{
  "num_hidden_layers": 12,
  "parallel_block": false,
  "init": "normal",
  "init_std_o": 0.00456,
  "beta1": 0.95,
  "beta2": 0.98,
  "weight_decay": 0.097,
  "decay_fraction": 0.691,
  "max_steps": 4761
}
Each number is 500 + 25 x the weight over its row's rms, rounded and kept within 0 to 999. Layers, rows and columns count from 0. Numbers have three digits each. The size before them is the row's rms in percent of the matrix's.

# layer 6 MLP up, 768x192, rms 0.121, rows 435-579, columns 96-191
104:477478501513478529500488486493466511472552475489490496495502509476488446486528465540488512512532463506480463550507493447504545464478479443504524520528496469543536493508474486552490488508514587493487487488480534510489531500545552502495494514479507504511523498450518508530482514496517522501
109:509480497538469475517535533503490513455536479458526505518515471470540477529534509505508503543503489533497430492526501473498541452567523501512488495466514508516539509486455496539468505471491538522485471500498498467529489530503444480495540534476493539499474473487506526516529512451451515482
118:482486490517458569501455482517503498503527482450519551494473515467488497440496551495462521484513510503470512534481501527483495554504474502500487495499496496490509514451497510544493514491509519489487557469502470462465485492458490470520439489517465507523487504502513484496507516533485449499
104:508496488512538447489536548478548525490503517531422491508465488493506561509485454480487478527488531515514478493489481487513479480489499505491474452518497522487476528475503487482487489508496481500489493506462513503526506477523495475569481483521508516485514484484510526507499484522528458465
112:473475472493465513487483567496483480458467477475475517483514510494495491487547494477483552519545455472510531522536537493468513485493437443490501565490498523511511493501502509510485528489519488512533532525477529509477509487496497482531511501498505466561466493496511523508522463507514522502
095:508488536499549531491487502504483501493511446503495540489500468460485479498499517468499456532537530491504511478526535518516517512430508471520482500510489487502485502493509488493469424521477526505522506512496487479460486482488457454515493484478525508503527495492492493538479461505488476517
102:458461511513488463535514555512483472499482525499494480570495544509521452506502482446493489531503475542488498511537522494513522499504508520512546488490520531502487502514475534495501509537526487476515500505482528507453514482515508529509438474512523504529473482517529464504548492484513520483
109:489523502499516449534518513522463468507527509529470473496509470516518510528478539508483513515521496467514469502499420547545466504484486516526491500481518520498500465493524490504471479488461531495501529489535525511488524506523540471481571505518501542482521472518520482517517504517509523482
104:491519500496512539536480520541486492505517514468460476557466448516478501479490514500448474523454461479515533493500489497493464545489470514512493475513507484512481524492513477514522429525478497499491564516510538498477521544518470501509480506495454511499490498506464489489476516503473518491
101:454479502478531482503476521543524496452542492510534527488502537517525493521565509514467508491501484518503505487475493514476485502459543518450503524548486537540502450523494461504502470515501482509498493483493526515487523478554504460468493521478506494531479541559506504468507477512532510493
112:478465470479482492496463473462527500511507554512512449521477499509510518489475475493536472499462455508494513497481514522468496538522510508509518506508501532498494506482523504544481495500498511489507520425490500476460464506502505481453539499479560509503544542551546498470472506554514521537
089:537508490470458511505497516511505469477521497506467507458523476499473539480533491501539514506552500500507481484485437485478508484465547531524524515540508438495529524512468495447519483506501529486497501504482492512515515509503532474469513518521508459575538546502500490489498478518523502505
115:473484507511486492472493442510544466492492467500471511521473518513438526527516506517507507459502565506531488476475500480539498488538576476490500503471509485499496453502553497536487501472501513502496548502548497483482505536499515478511512468500521482495466505453486536482481503487472510474
106:499470480519500518465519526523534553475456442507489524537511537478495431495498495502509510528472493527479515487513502469496497464521542517463501484517480525489471538515538482479531525484512499478518499541498521492463467484434491456504511517522479475497510528509509520418534492520504493535
092:498489485476507490506477495532506491538515471502514492504490502511513483506448550517480517466483493578511542500444497519498513477501437556489477468496470496505526486474519503476462469520505502483504476484489533474463504523491462489527541475489542514503470510531508516464487518505510478480
094:504515511511506527531516531553551473505509448534477508492455544496487456479543498517465477494494503477429486490470459520509484530464526499477504465516479498509511474532486548503503495517541491500490554539535485530526501461485453530493481475449465469497492544497482555463516493535512537478
095:483509466540492460541520513513461477517479519487565524478487506514510528504494444491520506508491506523505503523531484518496458505514466513513500511503498517466459516517516512494525542523495519545529511479518546500463476516458549517540489513496529479466524464497475481501491473529528540465
104:452451463535453487523491482531535472492494481491496491457450516439516518509488502514513501506468503506448458494500495480502517522505515485450488488506517546516504501466482513491498594541535495488509528506550530489501519489486559481503511506491477530542492496490516476515505502497527483509
090:502502468499482487475479456498500524495482488505520502492491537451525452458487534495448526487513516552496465511546498521514485466466498544473502519510475504516520503483521502501530457531494454489521499498534500502526519507510498496584505494485506509509543492478489513464473470485485430486
089:497526491465469491516475476526512485464494532501462513500548474495500548478546499482478507496542494498501493515504546468493500463497523535492548457504518467481527521488487501524540501508503500559532517531507491467451482476453532551519458501470488479454504525495491510469495463488500437564
091:540539493493516536507512468507493505450515500455472455465497490527519496487487516468494475543518555562483477488531522444511518508487488452489528486526515528500502479511456465529526514502469506473502469509523538503507467515485532506470486466461490502487505488525509513471511446501525479474
103:506464516495484532454505493523499489492483518551515505516508530495473499547489529496481497499443487492474508504520482512473506489539493533488485479484492572532499523491539509509496510507512521499463545464499511493501502475517497458466488520504478534492501485526461500480469489579435454499
100:517508462508462496466450507497514471518497498449514503454486540455513445553529541481531504498511493500507468513503525512549479525495522479504447485492509479502557521518494516521475503564493502497494491520478494458458486500540475472497507499488488480504514490492520535499494525503523488483
091:488496495517462471501498493535504450481566471554498506490495513496496446501508484496521421537481512463478533522509495521543508501507514525492512511499505458497492509492522503497495518500487507500531521514517503499494560476463506529457494503489523529504521484532441503516499493516504520517
106:478481513508489461516522513493501497498468502503492494501507509520493520496514464496495530479459528534480521488555464501496501472508483497539514472470520492511485442536507525511508496535510512410491496521495482499464509504466529520482469529513509491512504509433467498509518473486489509539
094:451512499482481504466485500530492506509526497510513511475498482493506485519492486535508488486485513470468499515550534490495481463511521511459544496493533500508545543492522472507506478503514502514508442511485484478527469522489485508535516498449469487519500483552493517438521497466507487482
101:499503499521539516535470479463477454518554485507449499524549527516449458489503491503497522520493504491493489497500480495524463566480503531498496512478554470470505508511541475498519504483555514496499521481511507510490493535467480496500505529484509522508505532509468461457496538460498531454
100:527511505449471516494505479520451488483497528475488475543547475482489471513466501483507528476487536512486478543482533501510521528505548548486472508486512497513475510471497519487480517533520506471518487498513562496509497523471557504478446534466495485488474494485500486502482539479504490459
103:479470466487450498487490530494524472507530486440522512488515473516501477488577458509504504471483509498475511530518495516484507461471465467485493475503565508532530487480496514503521504476478512531482518519495538494472546536503496467449513530535570515492500544538542491502496475506501534481
100:504493498444518486486514527467502514500489528506491492493513506463491476518475517529495477523492533468474499481511555465462518528474508516482483509487490463494487533500491487503510491493492510467496505536511504468536493488536471522494508547540509491526510538470516519522532474499510532475
115:515509495481479505488474507480473471495475487473461548532491477498471498472495498468488511533466507509495492518505474508499521521510493549530498562512533515467550551473498474480512542501468481475500471510495510526495440476476445519523478426449480497503489475539482508550442525488448510521
113:522476477536479516510529520541501485529493492490479496511498495474517559496493501527505520509482468486517549507523501442488474525486525556497437497514471502495471478494484538490521532536529446513490472487510497498517475452530507499535567497484469506545497529468469471492476533476479456490
108:526469497466499499462497475481512429479469516517499514508471489514508533515491484487463491478513497472480483501464482507494505538500445494522513489517548492455506469543525494491492530525522525491479512512541457532469517483471500448481509488496516518519491451539470524522474519471565522500
112:508478528469451494475473545512513521486532509477523469535488510520433477432511519507511497500497530528521515477532519455471505481520512540523499529456466495504463516535514497489465510471491537479470493525494495481517470495487553529471449457514499505491541486501513555506466526502485480488
117:492507473480514507451557494523479461473496503491498492498499511507492499516493491489505493527495549470504512525531521465466497496484464490485493505512520556491543481488491478528482520524515502512483525529487510582472543530510552513449513490500490498495482454512500502495518468521537520518
089:523532518546494509532490493525472472497473449533487502490501470521521498521522468441509518526521506513465480505452506506502509460493516513511481525536483521483497525486501542502501502548507517524518468482475463478504546495506543509475511482511513444534521451475501484480515433465521506519
120:484476491464505501507506526532469493531518564492496515484523470499487492509514509502546496516455530538501449522547488496478493489481488472530511505536560499540485500479511488528472454510477509452565508492490502505511494528506513494499541510468508489487470530489550512496466525543507547521
092:496541488487483510507504483493512510534503473485500492467505506528487463467492484529526492525519537550473499479506501502501526525507564526500450522502500511482505515493515423512493503519537511469489491529520498495528522477525511509506500524439493497525510525521467470445513538522470507494
086:500492472513474537468493523487494515488506489513538540457467504521513505493517494491472493514464503443460469504489522537520493511452480528492513450542486477513508498471509517491489504485456489524479531471481524479497527518517494503480497473498530457481522445503503498478463513503498524505
096:544482525488515481525518462513529491482482519523493530460499528542475453504487490494496522521474507517530474468503508495475470529475470525476494527548488497537508545501481487511572460494524461472470498527479514514509468478484503479502535506477476496508480494547492498503501511464471472478
099:481510452474478508499512530531473495504475476489467512533495495450458449502465480475530505517507492523491511491470552528512517499486490527451475488467484459506491506499501485496476502523480539521477533504484558534546454500519481501495522510523522527463529514469498471475535503446482487512
096:501515495465525524539522528472494510470536501450497507538477517490501465488514479536504472561537513481463503528519523505502522525530515506516504493520546476479485469537494487518460499508502517482534503459460473472512522476488460492466491474456516509494531514491485489534504527491537489507
106:492486485549491520519466475500464491494488485503521506487481507505505518500520473489440539508459508532514512514528491525514533500484512522485494531491490460491555513529461481479465497501502480465490498496483525512496453541524494502530481520462468488509480463547534501546492514479542504475
099:534510520485516512534463483492477522522525502505497519533542546490454487464531484487534463506496490510513449494499507480473510516513514490525454548502515518541510525484477494498456484539493486513478528497513499494492470523472473463520525529514456535460504478455513524479542566465469514527
106:505488505520513529506511452549505501530481471492501493472528508516487508494478476524518479453502481524516506528484485511513507519536529536493483485501505445546551530474481439447510477506518514505543491537503489480527531502515489509540514502487535501508477485508490505476528493500477541539
093:486499517473511459507428529511544489519506500487488470503519514484478477470494532475509474493473525511508520462520512534526514540472501510487461497478492476501521496449458503552471472484557493490479526521483469492535506473552511471545499515518527491476508463458518514504484456511467525495
105:479517496496468511454556479459459465531522458474535497506482516531495484478537499484475490529535479486494527525483529473521507475502462515482473492467499486449515497483502499478468527519478491471498495533494483508481557503520493498460492504467456487525519507504481495448517474508529509529
105:503488517537471514493489531480488447502506530496526475510548531526519483488474471441510522474523526516499465527489537547485515496500507472532520461495525514475502459485541476498504498486464495472511522494514467479473465526516492489514484484545535518479526507520500519514484515503489461508
093:445524494495522526477487503498466491492474540482479486453511509482523471458545479463500536530505463496476515495495514513522487509513472473525506527466498489466561542533493447494495492556499509494505462512533476520483432509530474519483483498458516496499510455527507517522462488459514499506
113:510440514485496522519489501490496472507554551486514527503501492488484499480507528465515498498502506439452499492460562459548489544546482507523514475513508496468520484520477523486513496534504479498490499504496513487487545515493493532481502476515500487475547499471505498454526507491478494474
100:522521460521495515480531468544507486523487458523490502486479478509469508468498553515475502532504463510504505526490505475490440462510529497491451511554461458517487455513499533488523514497525448479493465505502523494541450475522496504468494489506458459501509558484527480463494514508465488494
098:527483550567511495497498484459537485485534501527528463501456455505496500508540512436512526530529468520492495470497495492483496456523507535480519479542517525501491516475541479451483489525499506503481526518511505476509554510508518491440503511520512522519476523500508456527488482481507512472
104:500530489497498517482545471492508511531496531516487517478448495486485479531484481536501488531492509489502493481463519460472503486470473537490517506522528503475499523498545538485515445521525493524497504537513503483510493506484492467504515524507497517489519464512553509510484531456528483513
108:502522475477515517536545513490519505514507524502460484465525518491470496468485428509491491518514496545483507495488475479484502513513512516513480503505470540478514486522541438514502475516529530506493517523543499537491484467502493496495514449515492501509542531483519474533501564503505501537
112:507476485496475470491483469466511486542518512512503485572501525490541459516472513491506516471521512479493550519498502541448509474535564499452481511477456534515531481500538496499514516547486466490494466494504443545477497522497493481480475477476464520473509455490494462481481505510493522487
099:493477494499515513466495481492541454494533477512527529480538494532475510550511513521463509548496471473521539465528503508475498519501496484526478507509536515601492469466490480506479483494488480457466522457511531502500519511475454507486503515516521485479482539474503497483502494489556497434
103:531496487532509531493494479502497504474480474489505587498460496561475491481487486523465513539496516499510490474465531504462520493507487504496465445558493532458543519480498468506523505513458491491512457472532508527489528526539494481482482485491489491487517521463512486539462504503476465486
092:525516493523495492504482515472493485478501450505520453448493480523489532513497523504462483524491473514507447495533520512491489473531522497460503519506528509478507525461512529553543465500510507467514513491508480436509526552470515491533479499535506508510493534481464535531485474475506497504
097:475526506479522449495501492486476472485501539536471469494508542544546498468531536473527523463501510541512523469509524474503507505462529484485482518542489538503504448542477507491528496477555512526494524459463522473503492477481530479496514485455532494501513535514515509490499491500472484497
112:533478491491464476506573466520471480512479518511478500559527542524532482522507469542450526500452537480511531497501494490451512487556517534513480518505509489561524484463505481480493553510536511474481477499491538478455503502461489504499493489519495545485518500514481502500484502495475525503
087:494443453474511490541486499512466514497488493495544470483509536493552482511486458511514499496495512480465466491498489525501490514513505505474488467498451473534501505556500479488490526484492468514500524536507526477513485534501493498492508579461489482508485457507492506543518516538468506514
103:498501487509468488479514501551537482504462481516470510536468520496499488527516520498518449507483499462499527457498486486480514497503513539500514491514520495530518487498464480479493492488498470471505459445474525516502480468514448536512503443517467527508490514507492518530500542483474494488
099:457476495504526571530525496534501501451461506493494527474572466471483513487505469516514512473510484505506503496510496497522491527504551496516500497525493512484540494502476470477512487475486473482502561520499501489494505528480494465465484465490508458458503493556554489523507534518532487439
095:477525501498462439514499556501499501522477541509524455482455542546507520498516505499517484481499503521451478535512516529488499563487481441474536511503517471493520524479475490513525502515525477480508453525508490465499529460460481515466473494512494485483487456443514527469502481492500521537
102:460505467507473487527461507519470493528482463479526525504492504508483528480466489483473495505502486457513529515507479500555466537535484516481473561547532561520496498452538522517487475522498495467529496471480501493458548527488518546470478518513486536530534510510525489483470480526484564515
104:531532503537529492521529510499529533508485467533511470511504503485563527516504534511503535512499494517483515490520532513478479544530496482506471496540511508529519494491517510522456499499559511517496406504520521468521482494529503504443472559538499478492486520510470458512525529494532477519
102:502511511519492515449455486550537499526500433496550516468527454493535542515486509503530511499501486514497536504500470538475507499502478432521486446494509486492528490515495497484504483483504486513503480491489464489516488549461505484515471495488509500535496541497541540517457462513502528501
094:472505473472519458475524525508520504515505421520499477518501487502515480485491520457493529461507541516505502469491546516506457482476510461495514495555473507478472478541507496510506478494539537456513520528459511516515495514483471478511483567471476512537511502488497534473529447479522504505
101:525451475521503502535499493499479503522508506522536501518531481474458494497502484495533500535499477460520495560519507529510467558488505512517507501525505477481494508537468495495500508482508438506508496531491532492507497484493481520561509520526483509518497524531518479442485511491529481466
089:487503499532499479477556476500488501488445501484514520473510519484477515499490507464541451518483493496508482522495526519515510531485492525471476518503487519542465471494478457453470560514511531492535480498486503505471541480513475514527490526492479544516509489507512549481457471470517500537
105:485504482446522485542525501511506498486539484476534471535502553532510471531522468510500489490492491487536495535518444518494497535495522451500514485505540522536498435494465550526474516489506461471522459516465491527454493504490486538465493543521490494506482496512489482530486482468476494460
100:524541495498482522525504534499482539497502501507505485505509551501487493507496444473469501549502489492460484498434520499532526510512561522480548533499534507521502465426502495516507520515486481490517531489479487510475471554457490501488534481516464495484490489489481518498497496507529521514
106:536520505513455506472553513521484466491485513523479496514492501489522529431517532543494530483494488511503496567514509473475484499491496551491458512495475468526502520549551515464459508496529530514497476529446486470542505436561512499509502515476487418514493526533478492514490506503471524490
107:459498480494468502517485445507509484525578477464492482514496492505522470499496499489529515560490499501469493464538497502517541486468483469519486503504524532534455450467534516507489510522527526506502485505514418512518497501459512490464489510479519491473525520478491464507515499485520486529
092:503505511504461491495496499507511509542506536498470520465526522498503501486490525471465452505530484491474484513540499490500475541489492507528499489453476500499524511512511489515470508497492487502486520483488506471473494503478498475489504494490481494561491473492473498477445504522470490548
101:538485521485462477492464520544462499484518513502472439507502534466481468512531503517480496483495509506488499462497485512518513519512491508509527497461524495517517481474527518536442546531512485534512488528504481550506508511515549478525486521487471541560474504509486505520481499511509505529
099:495457508522533473454502499481477514467496531491497525504464505512522497514550486459469547525460508510513508493511504489472516515485503513475502501529497536478492521535507538507486510460512499518488499541480490478506455548478493506474548530476463512460467466460475474513470481523503507547
100:517467471510455492507535479503491519498523497504483495468522503492480477529544495477475466494486535544458505514526473487512468527521538539532502500474531576470474525502484504459506482512504541475517437483492494491521532521479487519503484521498474512499519497539483472511536503458555509507
103:498524486519484478508489537517526489549491481508502465465459498509484462512537509517486486470469472549522504444506513517499466477514462493510532507498525461510522501474538511488513492472486515490518528513478535468488501507526494498485470517511508535523452492501547452514478501520503490471
095:466496472472516449477507505520547477502505503533504529466495484529566490478491487515497522477518511476472484530480490539462503431467523496505490522511508512534500490527501508470517529507515525463526491504486503556516490484491474494490515478490548548503487475465515511471495519514497525505
089:492479508518439486503578457504511504507510491464523502518504499464533541476503522540543506488509496539498493469475497472499500491491482510523493533477524510476491519507504507484476466478498467479518454503505508533491509476516496468532527531515472493523526482457527518495466532452540544498
101:512496494490516491488571478528517481520517514492510542466488507488506485498529469511486524507493500516497478489520502508488490451511506559539487549494524519544483512502485512479481506512476512482559483516465529526527498491530530517506493521500481510507460487479515420471511506497471498525
104:514501483531478501509528493475491492503528487523545459489475554463537487497533506507536478443434509525484486509486526477489462514492490480471511502487485523503480522497497468492471475525538498492478493502486465517505540501491462492492487551499473490466494451460506548466503470528482532474
086:530456458527531473495487480528511489496527523492489490544500505504513503472515469452457475480487508509461501523509490477508540468478482508506551492475520493496524504514520508515485511533528484447481466516502514501479506533517535500507493523471531504523486526519530495493496470522493460502
098:529512507479511500477509516483460492490510506540534524523505469487482559533538475526517534497506510517458456480501489452503555494470485498535506501490515525473499508468491509483493467482492515489461513495477505465480499492502528456551490510501487504477460535480496466467464473483502522501
100:431523486479477499512514505508461496493543500534423489483479492502511479523496460527517492485500499508505539511449461515481505497473485522514498493512498516503446518479543531487488501520496518495519459521508514499526488521511532520506496493471490519500541531490486514477482478515506461483
090:479497529516514507501528515497511463514517504521513450538529539474538493481512495486511457457499500496490544471483469494509524517541575506528475500511493475503508485521523456490463528507536502493438493551490522482489477499499472456482449514510493483515495510516490506550462521461511510522
096:457538501461484495518474487504455498472495478505532534494497487517521482474503446474457509501513488483486501469520444483516509507486493546536470545513475492489514524498540464476492502495525473458497526510500492514516516489476461476497501496468485490524506511503502477497498471516553531452
106:508511522489489458530521430514527467496492476506531484528519483520499502517510493528513504494476541490509497520493477512494485464481523523501504506496442509559496480519476466481548500458505488522520461511519502524464482533503466457507489515485515542483527498498510509518488489485475500530
108:526490474495523529525483525475493488507528514518518487476476515505544492523506514515487485506497474510459525503517473498493500511492495509486492501526525504455507522505537524483477456499494497484500484497524521511541480497503503462483493526488514523502487465514491517533462462493528472522
091:506526497488483494481479435520511514454524514510513538508497486512498506501539537502495477479509504474515486537495556467499471539510480475533503476504471530549479492510513495497511492474528477500484490483487493483547511487536468510438492483507496522464481518480493493506464475464505528510
098:513488528536523506485459499489480537518464494482509478507522506490484523514501526478525472480534510521499536468504518521515486497507542515449496485542489524511521531485488484497451448519474504470454536493494507520499553530488505493492531489527507487506497479510522534460489455514539484496
099:509490474447498511509465476445485491526513498473570481520465511469471509500512496481520525521521509541459458488522488498470491489489471516496495538503483521478500486527500518498454520505508524514516457507590500442486543523520492456501523475490488495512490530508492507491484499534503505513
103:519494460457511472518511466531503461522557496505497485519526485538471462499441527508496549530491486527472459494519504502497471481497474501475475529514477497482492506519533472516501538503499531533471500485497523469545545514504480478514519521479537526479459506505500469548514481511499533497
095:491511510501499457482512488488493465477493478506472492522510537508526475471538471535570489519510532500465494499488512456483501495465499509506466494508472497519481520478494540514497496520506487513507459518535449492517489502496503524509492487492498489517501503481415484557533517493504530488
108:492507516476444510533533456493506511538468507503514502557492494525533492527512478545527551533489461521477466482471532523482460493528469458514498513533519474534533451488488512544508522540493535489511492487488528464476515488489489494462489465525476489491467544507498525506519541502514512461
098:449532523471510471519456557434522511467471515512536495475518460498501468505511460483482513518483503539510500449476532551539501549467498500498494480530485522510516487530527472507468491490514488458497494560482493489474469500507488484509515512476532473508546482521491510469464483494547513533
105:469465453515490499457537504466507514442471510467492522524511498513490501508466464523512542513461470489484467554495557477526518451528512472510497502443475495497487479510522481489527496530534492488524486489495484476478528530490514516503484495512515504493495512516490493507524500521492528502
101:511498496487468495520515515466502458543522486494492471475540464489495467471490514550456483489484496531487484527491543515535498463503444484479476510503466519532563548493488488479471493532509463489506529507551499477480502490509450484510487522481463525452502454530489494454486510478474478491
103:502578533484470494492506528474531509453502480512477526490477473531506500511490477532511547504491507506514491502464529514524517474515467491490467473515493479511454491499510498512437543521492491492499464538503479511485467436445489475475483493488479463494511464562513524477513512471475464509
098:487489496555449479521493533511469482506495484522491522490495490507528440496502480513431478480453516527512504517507527580498468539490515510517494492493437507512526539500452497504551509543516504510531565475517459485476500470503469517499495483500497509523507542494509515492507479497465493476
112:533481473468533443498464493485488507482518452526485544477504507543455444473500452473499508499536522506514482551521509489494561532501514535480487492511470504548496536504537506509502480449468497487483461530516458495494536496506537510456466535507464487517491517479519480506505445476450486516
109:535498527486491485511466487495499489492515515518476506489503453462518488499500525502529534471495522547509503472475524498520456533503524482469499558522472466484521512487499493546512476558510454500519508497482485539504484485487445465512494472530481487480486505506500510548470477472532520494
095:481465505508464502491466487512496479508549545473578471483511521494515492527496513493529530553498525488526482495496527499476520510499519518479477513538468488492499460476522486471525490440508470478507501533537476524526505497475511530529466509529544480518521483517509516482494545504476478527
104:496497467521515537499480521531547500462531459515471512526472479505469469522492489464484513487498512537522480550539517496491518501465459473475523492517474488509521504493480514497543484502545506535517516503475451487531501534470505461528468464523517505513446473484504546472486503468482470506
109:503535474507524509525464513512514492482480498499499503516515489489541501517495508511512506458527478524505504525495486525507484498483494541508519479541448540488443480469477514487500493483509511502466566463535520496512521477485487470499489513434478519473537502514524429498520485471489492471
098:524527492476503475540470546504523483528453532498498510516519486464438489538490508520496527490521489551513475523514505515495523517458539511452481522514462488496488512472485499530498490497501462498528526474476530464470486502522489493432492451467504457534507523467483468533503527532510488520
095:464507483530534520498446504525454491473516500487490474512524478507549519443500503486487485438469473501452490533490488533531502510495512529528487492532500501513556524531513448495523480518512489488527519553514499440501521448501522522498455471537507529499503508514523514443518488481522508510
082:479465487472534501557508462500493476546495492517531486462471503511499522481490510511457514451508498517484530534529548477512518527521478497556538478489475485513523503487528512475539513500544456484512494522499507512456512502527495450452527476529490510499473482519516470471503462488556495495
095:524503510462531542505481538481505547492483478472534537502467555461466471515500541505496492490495498576505484494529528535490509503458521491504476528490533521494499516495502503510516512483481542470537515510442493504510490455559489516496498476446468479526493494511499513495490485539472566477
104:499487493496505514543479495553515489516506465486541547489541451469511485515511521523548500474531463511499463530513536528507494496513519563480503552456533490486459525501452507504516518491496496549520483497487491494487487511498476462496476513527534492479496485515518499469507507503538545483
093:506489480519489490506476551505459430538516510503504535529481523506510491545473459556466478496459524497513480514453520514511524529486449496473520534506490504509499541471514513510516450521493532498478522504507517467500511524511493505508482494532478503505488512458536524512469509526464485489
100:561497495429492489483532471502507537520532554471522483505521486465475480508511489500470461523513467540529510505535502491491487501522440446481455517517534469506496467496484503492503476484483504469494500489518519496484518498520479502502507494498505471480508463499478492484492470487534496531
087:521481537447522526480460503526464494500487501543557494517538497505514503513521513522502493521475485491472539519504490509522467496494489513498498485483511518498495513515445473500513492534499464520510468462485499464505496502523459513522522482518541512575511511488495474472521486508517485542
092:438483519513485522526499508563490480485527487519480521500516464473490518486497488462495450482533516461522506542471512474457504508478489533448489489476508509496514508539513446525516457514529474455491516458499501499488534519504540513467475536504494504518503504490526508554507500529471535499
113:542450493464457481512494510529492522468501524482522509452478487514493542573526478540524547549522509525486459509482507500540479525521494466517530467507466472517475495503502518520524529537488493483524494512483529507489465478525486476475538537506447482522522501498481473541467458481553435485
102:465527463553487455521530509473520467496524483565493463495482516482504468459531446566474470521520483534505504516521499479496480503481490493508522530467474551477496519478513482524528506510515513455495504516502503539564522504502474498536494536491530479499515464518469513499552493499536490477
098:521497502473460489521515525539499474522524501514483510488513458497507522535512488514520463499532483528471469498466497486511482459469496493481500508493549513520412471492520505514490472494493502498490489531514436497539534488523490496467537509525526505516522466517525498521494512541511484485
106:512502530525471486494550509495457488471468505516514496540509482538479495487530517490498487488473479536516482496554521498513528503481502467476422521497491477499452515465487504493495519508509488512518467554498462535482499496442489474457470507520497491450501488527490556475532449515486499493
103:532514449484500517487519514477506476503505521489561541463524525515494474479530465515479476494512499514501502514448503514522462477467513513535543536520466516520521525510503490498508530502528478495536543481505490459528470533514536504453568464504527487480490493525504487488495504456489486523
101:477460490486489497505508461517493522525493486538484475505491466511480537494509505518494481493520485526525484498494553488479507504554508524489492517502587491504495545491484513510500490552500552534480481520488496536483528511452482520478522483493498547515532470519515495459514527463487489516
097:474519496482474482462551534518480493495509516454549487522464547500489493462499520518474532476470494449517518526495515552461494500472496502503473530498501555519500505469506474504500506534502497520547455535461527507516458514498512521504481456503524492511468503456485476464508501483529503483
091:482447516534489496476442501505471470479511533524561470534487526474459455519515479516506469516519525480491501532512495516497524495491478507491493517517512492500504514491502490507466498507460497474514459456494488509525497488523498496472531500507453519507499525451502490515493504526510482495
115:516464460523486488536511493514521518526496499477501474480508539497481523475504531504453532474507496526529477465522523513496513519513485520465462476495495464550527491528535451524538517518484455475459506521543484459467551520520576480535526467505468498534476512479476483498507537468476448498
096:503473485487533443491478515476497486517484499507532495484479471478469513511487520532478511524460477483511489540517543517493449487514484506473512483524468546530481509503530528487492524519513511525484533475495574527495499498504515500479503558501459516496490520502488496523477513492487545482
092:528452473473492549534471496482563474527498499508529532544538550494510540471477491483497504520537513510470533470471479517523474530501494489496482525478506463497529526532521462516507505489505528495499473532461463523468486476524487496510516523519503480476488481512467562509510535527502529525
099:511517496473531517502499517494547550490488490499509453495476498534511488494535524469515502512479464503476536517454496485509490521503494509476465493474490463509438500530501500497498472490524524484504511502486516496539485529541522463505501485525498477509560467544523539487443492519482476522
093:511478496519504475490490498543546480469510493496524478504484518495505472480533521477440487520497520463519523467475528497492502524504509531507491509515558542463530511495514516501443490502457460442545506499477515537470517558506499531518490518509508510541477451516484459489484487519500507482
096:461526461515483507484465522500480483472488524497534497495533516449475490476492488522500502521464500503482446565476520507522500481512530502512553498507478492516517520508495495525487496487500491521499501487487469529502511507497550496516513539487536476533520485516553505482501540500493463502
099:502504524485516528464521462535482492491495508523454535505475467492463488546475480474523504534487474524476441520537513536472497494505492493502498520497534535496525535501465527512508518518462521506522501464465523468533472517464506537480480455447516498523499490481505499474507473509509534482
105:487505472522519535490536514495488538488480470499487533487478473509528478513477494478512468491504469492471477477527531504514507508519526520485478534519501489482494489512537455541458516504521473494476461473469479513571469521507490525500500505497485490503509534506522570510497476517526494538
108:513514475468540484522540522483460467489496508553501486493469545525492533561523440493503512519539487503492488541488548506485508476493510445462476462489488527493477481492514540519497463495501480523517500483518490517477512536519489480478474483498462483537478506539470508516478471548484529536
109:470452497529503517516503494489513460499545497518513527498455492474495523489492483526514495489493493503490471461487521458503534501501486520477479512503520479515479499494513486480456538497501522491488495464505519471450496554541555506521486484532539525488497498460500497545523478533500524503
103:521526489504557463505517517496513461462518508501511499525436484501532503487502521501472474501479537540495496503527493558503498498559454499501528560500500478506523485504538487488494528513498491519535548531510579506485497531539521474543497498502466475472473495525464493521491492514546509478
098:550530508461468550489512492490513513482529518483524482511492539479516536492485512481528518514510530502501496470452522474522471522530567483473461540521503530513530512497540475526495482469501473456507521441435523497495510532504499510444461513490495518496497470466506496543513504466517506515
091:494525504499483505553475510484501464480505502497497513508468509549526512510520470539548514503535539511528457481518479483463529510540460496571526502495493514468485508537460494477536514479512514466498495514536506501476511506490486548476482507484541514507488468494502505529442455520491518450
096:485511458504465507446474482507484525542550487515469525536481501518511509534487487478533484507517513522495497494525487500548486446497470510519510492457500497461505526493506519547521486484538520534470510522490511518501488448537499485509510474549482521510507472480550537509501477497506493494
097:476512519497467538523476475555527505442498496517485535465540496498484460503527488505474486523547477488492467495507519489486514487504471527501501491537542530534520512519555523509527521520506522469495533485510470512503515490516464463511497543543536476524499522481543470488475505466505496495
093:489477514498487502540485512539503459506510486507499519521506519512465510483463489471538488478484470493460509524516502507488508542527539469500501503478488482487527473519518518495519473522496524511535491464517475481497523551552432496476486553498532467434577477520512456500454510489531463497
094:483476531489522489523509484536480497497506546528527504510498513510497468511518500451458489498507533512526514533497486481532476482458485461487484507468497502518530521483527490541517484512484501539513479488501506537537489541469495499477483517533509549468505511484538536525502513519504475473
105:496480542531462470507471524550511516498491502497521505477529515475494515490479468496580497531532532494439497480523503489558532459474482487494537491522470464511500485473562504534549466492499502496485519522501464514519525493515483518539478507490514498472530499493477482517454487469551493536
095:517492531464511503512514458523475512479522507470508443525549528440457522528507530455461495499476531503518496483527464473510504549476511520536496533496509500435477482497464457481490483493502497481523576490473526502510464507514499502489488527500511498471497479476495520478508517504477495492
086:481516489460509514500519532508465475459449537527486523449468506478543521511534531491523497486503527492513482488486494488504452498505490516521479475493513525485479486518457494475508534474539484503477473501521509520505472472516491496542539500470458464534507474505528497505467487454544487493
100:475510441516477556515476454484481526542530493472500504516489483476501485495498489484458461482505468537503467491478522535468462511494530498509507532526513490484533504491490492521495464506488472489483508486519515495476470515481479521486490468472475535489557500501466521515524557471502501511
108:580498507507509477473475552541500469539490444538494500497503528471478484507525505504524526507504469500507498544538491495439510548476523509465483517544526513442501529533517512512523495513518541506510454498541506449496504478506473519438463479493500479531479466498527499478514512528528520433